Each number is 128 + 24 x the weight over the matrix's rms, rounded and kept within 0 to 255. Layers, rows and columns count from 0.

# layer 8 MLP down, 640x2560, rms 0.0469, rows 497-529, columns 2120-2159
[[163 124  82 148 144 124 122 136 127 105 154 178 130 164 132 145 140 134 133 149 137 110  91 135  98 124 151 128 155 136 136 144 113 127 142 123 124 127 111 135]
 [129 131 105 106 139 104 123 100 105 131 124 130  82 136 132 124 128 111 115 159 128 159  97 165 108 118 127  84 121 150 171 122 154 145 145 105 137 158  97 153]
 [127 136 107  69  99 142  82 121 130 139 112 123  93 187 147 112 155 141 143 104 115 148 163 148 151 161 126 137 148 133 168 141 136 168 129  70 134 109 121 119]
 [170 104 168 141 117 134 120 148 142 107 182 132 131 120 134 133 104 150 118 130  84 135 108 139 128 137 146 132  80 107 106 117  89 146 106  84 132 154 129 132]
 [140 136 157 139 156 136 110 132 161 106 152 119 158 156 146 122 127 121  72 155  72 102 121 175  58 106 114 124 143 131 121 148 135 137 108 107 132 104  91 116]
 [ 84 129 134 102 122 129 139 146 103 115  87 126  96 121 125 154 152 141 127 117 104 126 124 124 110 166  93 133 125 135  97 152 122 134 147 141 110 106 152  73]
 [198 107 100 129 132  87 126 113 147 139 169 112 134 164 111  99 126 130 106 139 137 107 106 111  88 139 183 143 132 123 140 126 142 100 110 122 137 116 161 131]
 [111 108 108 134 119 114 121  72 149 133 130 162 158 102 128 107 114  96 126  81 127 123 119 136 106 107 112 113 121 177 133 146 111 150  95 124 105 122 161  97]
 [ 69  95 113 140 143  98 219 116 138 183 182 112 112 179 136 243  97 121 137  86 127 237  93 120 106 149 127 160  96  79 165 107 131 142  61 135  58 120 217  17]
 [ 49 130 125 190 161 103 133 161 128 150 178 101 140 124 146 141 169 129 135 142 188 113 151 123 130 151  89 115 150 109 137  56 140 113 123 117 105 146 162 142]
 [107 159 144 121  96 104  89 152 156 119  74 139 159 132 116 126 151  96 104 103 158 112 137 131 129  89 151 103  92 128 135  94 120 107 108 141 135 129 134 118]
 [134 132 120 166 147 151 133 125 130 164 102 146 110  86 137 169 132 106 183 111 137 105 104 102 133 114 143 150 103 124 136 125 163 122  84 150 132 122 130 163]
 [139 129 154  91 156 145 112  69 148  82 156 130  95 106 114 127 132 104 137 138 121 107  91 119 117  64 133 110 121 123 109 152 133 157 131 107 143  91 154  86]
 [120 133 148 129 103 109 111 176 119 169 114 133 144 133 140  72 116 126 105 138 135 136 138 193 114 104 110 113 163 133 155  76 141 133 135 170 109 159 115 148]
 [128 107  91 149 125 172  69 172 129 151 133 110 114 116 105 133 103 112 152 103 138  88 116  82 140 114 156 139 119 130 146 128 105 147 139 163 132 104 130 167]
 [129 151  83 134 137 166 156 114 124 114 132 107  92 156 120 112 112 115 115 129 143 149 147  86 146 126 138 123 145 151 103 112 151 139  99 195  91 132 105 164]
 [126  79  93 119 114 105 150 143 120  93 142 107 106 132  86 106 141  97 106 160  73 121 126  62 121 138 116  94  77 112 117 127 139 133 146 107 133 100  83 109]
 [118 134 124 128 127 133 124 124 151 120 126 143 139 135 102 101 151 112 125 123  87 127 118 114 105 116 124 137  97 129 119 118 121 119 138 110 170 135 138 107]
 [120 109 132 103 146 154 137 187  92 131 138 142 102 125 149 137 108 111 135 122 108 100 183 100 105 119 111 131 137 109 125 126 151 107 138 143 123  96 144 114]
 [116 136  97 128  99 120 142 146 136 127 109 139 148 143 137 113 119  95  76 142 102  99 109 160 140  75 138 161  95 130 103 163 113 123 157  97 125 123 162 134]
 [ 90 146 146 161 135 125 172 124  97 130 120 114 143 129 126 155 116 113 167 116  82 106 106 145 134 112 134 151 100 106 175 145 140 108  99 108 129 140 133 187]
 [ 82 137 132 132 129 156 115 158 111 128 131  77 156 111 136 145 140 115 106 116 134 138  97 103 149 115 127 116 151 102 135 132 131 138 165  92 117 106 140 138]
 [140 138 119 118 155 119 110 148 115 102 125 100 141 144 101 134 131 112 144 170 140 125 167 132 120 148  72  95 112 161 100 135 162 133 121 107 101 159 132 104]
 [151  95 141 135 118 117 154 125 130 152 112 128 110 175 152 131 116 140 120 114 147 151 136  92 103 133  99  69 104 132 135  93 128  95 158 124 105 112 140 131]
 [140 144 153 109  97 117 146 109 142 140  65 142  96 126 107 120  70 107 187  83 107 158 160 120 131 105 130 141 119 108 127 148 103 144 142 138 112 156 117 136]
 [151 175 122 148 139  75 137  90 110 120 151 185 147  96 139 101 119 116 148  67  51 159 104 111 148  81 140 165 114 127 121 103 138 133 118 134 126 142  80 146]
 [ 92 143 124  93 131 137 141 151 106 140 161 109 134 148 121 169  93 133 119 165  90 118 124 150 140 128 130 133 144 126 169 127 166 106 109 100 114 124  92 103]
 [ 86 118 116 145 193  84 132 103 122  98 156 131 119 109 113 142 128 134 157 117 146 150 115 148 122 107  77 125 108 146 123 158 104 126 110 123  97 103 145 161]
 [ 74 137 160 147 149 104 112 112 123 170 141 114 135 129 114  96 132  64 116 124 135 183 137 135 139 147 165 155 108 105 119 117 122 142 164 100 104  86 135 139]
 [114 112 145 121 118 138 104  93  92 163 157 109 142 145 101  89 118 123 124 132 144 151 146 145  98  98 164 101 146 139 114 117 159 101 115 118 150 171 119 139]
 [110  94 110 112 100 113 124 144 148 123 151 141 125 184 130  87 133 121  99 147 131 103 107 131 143 135 211 129 111 116 163 173 146 114 115 110 137 164 113 132]
 [134 114 133 133 125 121 149 114 123 154 156 121 127 115 122 121 126 104 161 141 119 139 140 107 125 111 146 139 113  91 127 177  82 132 150  82 120  64 121 141]
 [151 111 121 155 119 137 142 139 214 112 133 138 105 107 136  99 150 136 139 135 122 131 159 145 101 141 131 122 128 142 148 128  84 156 123 164 127 183 134 182]]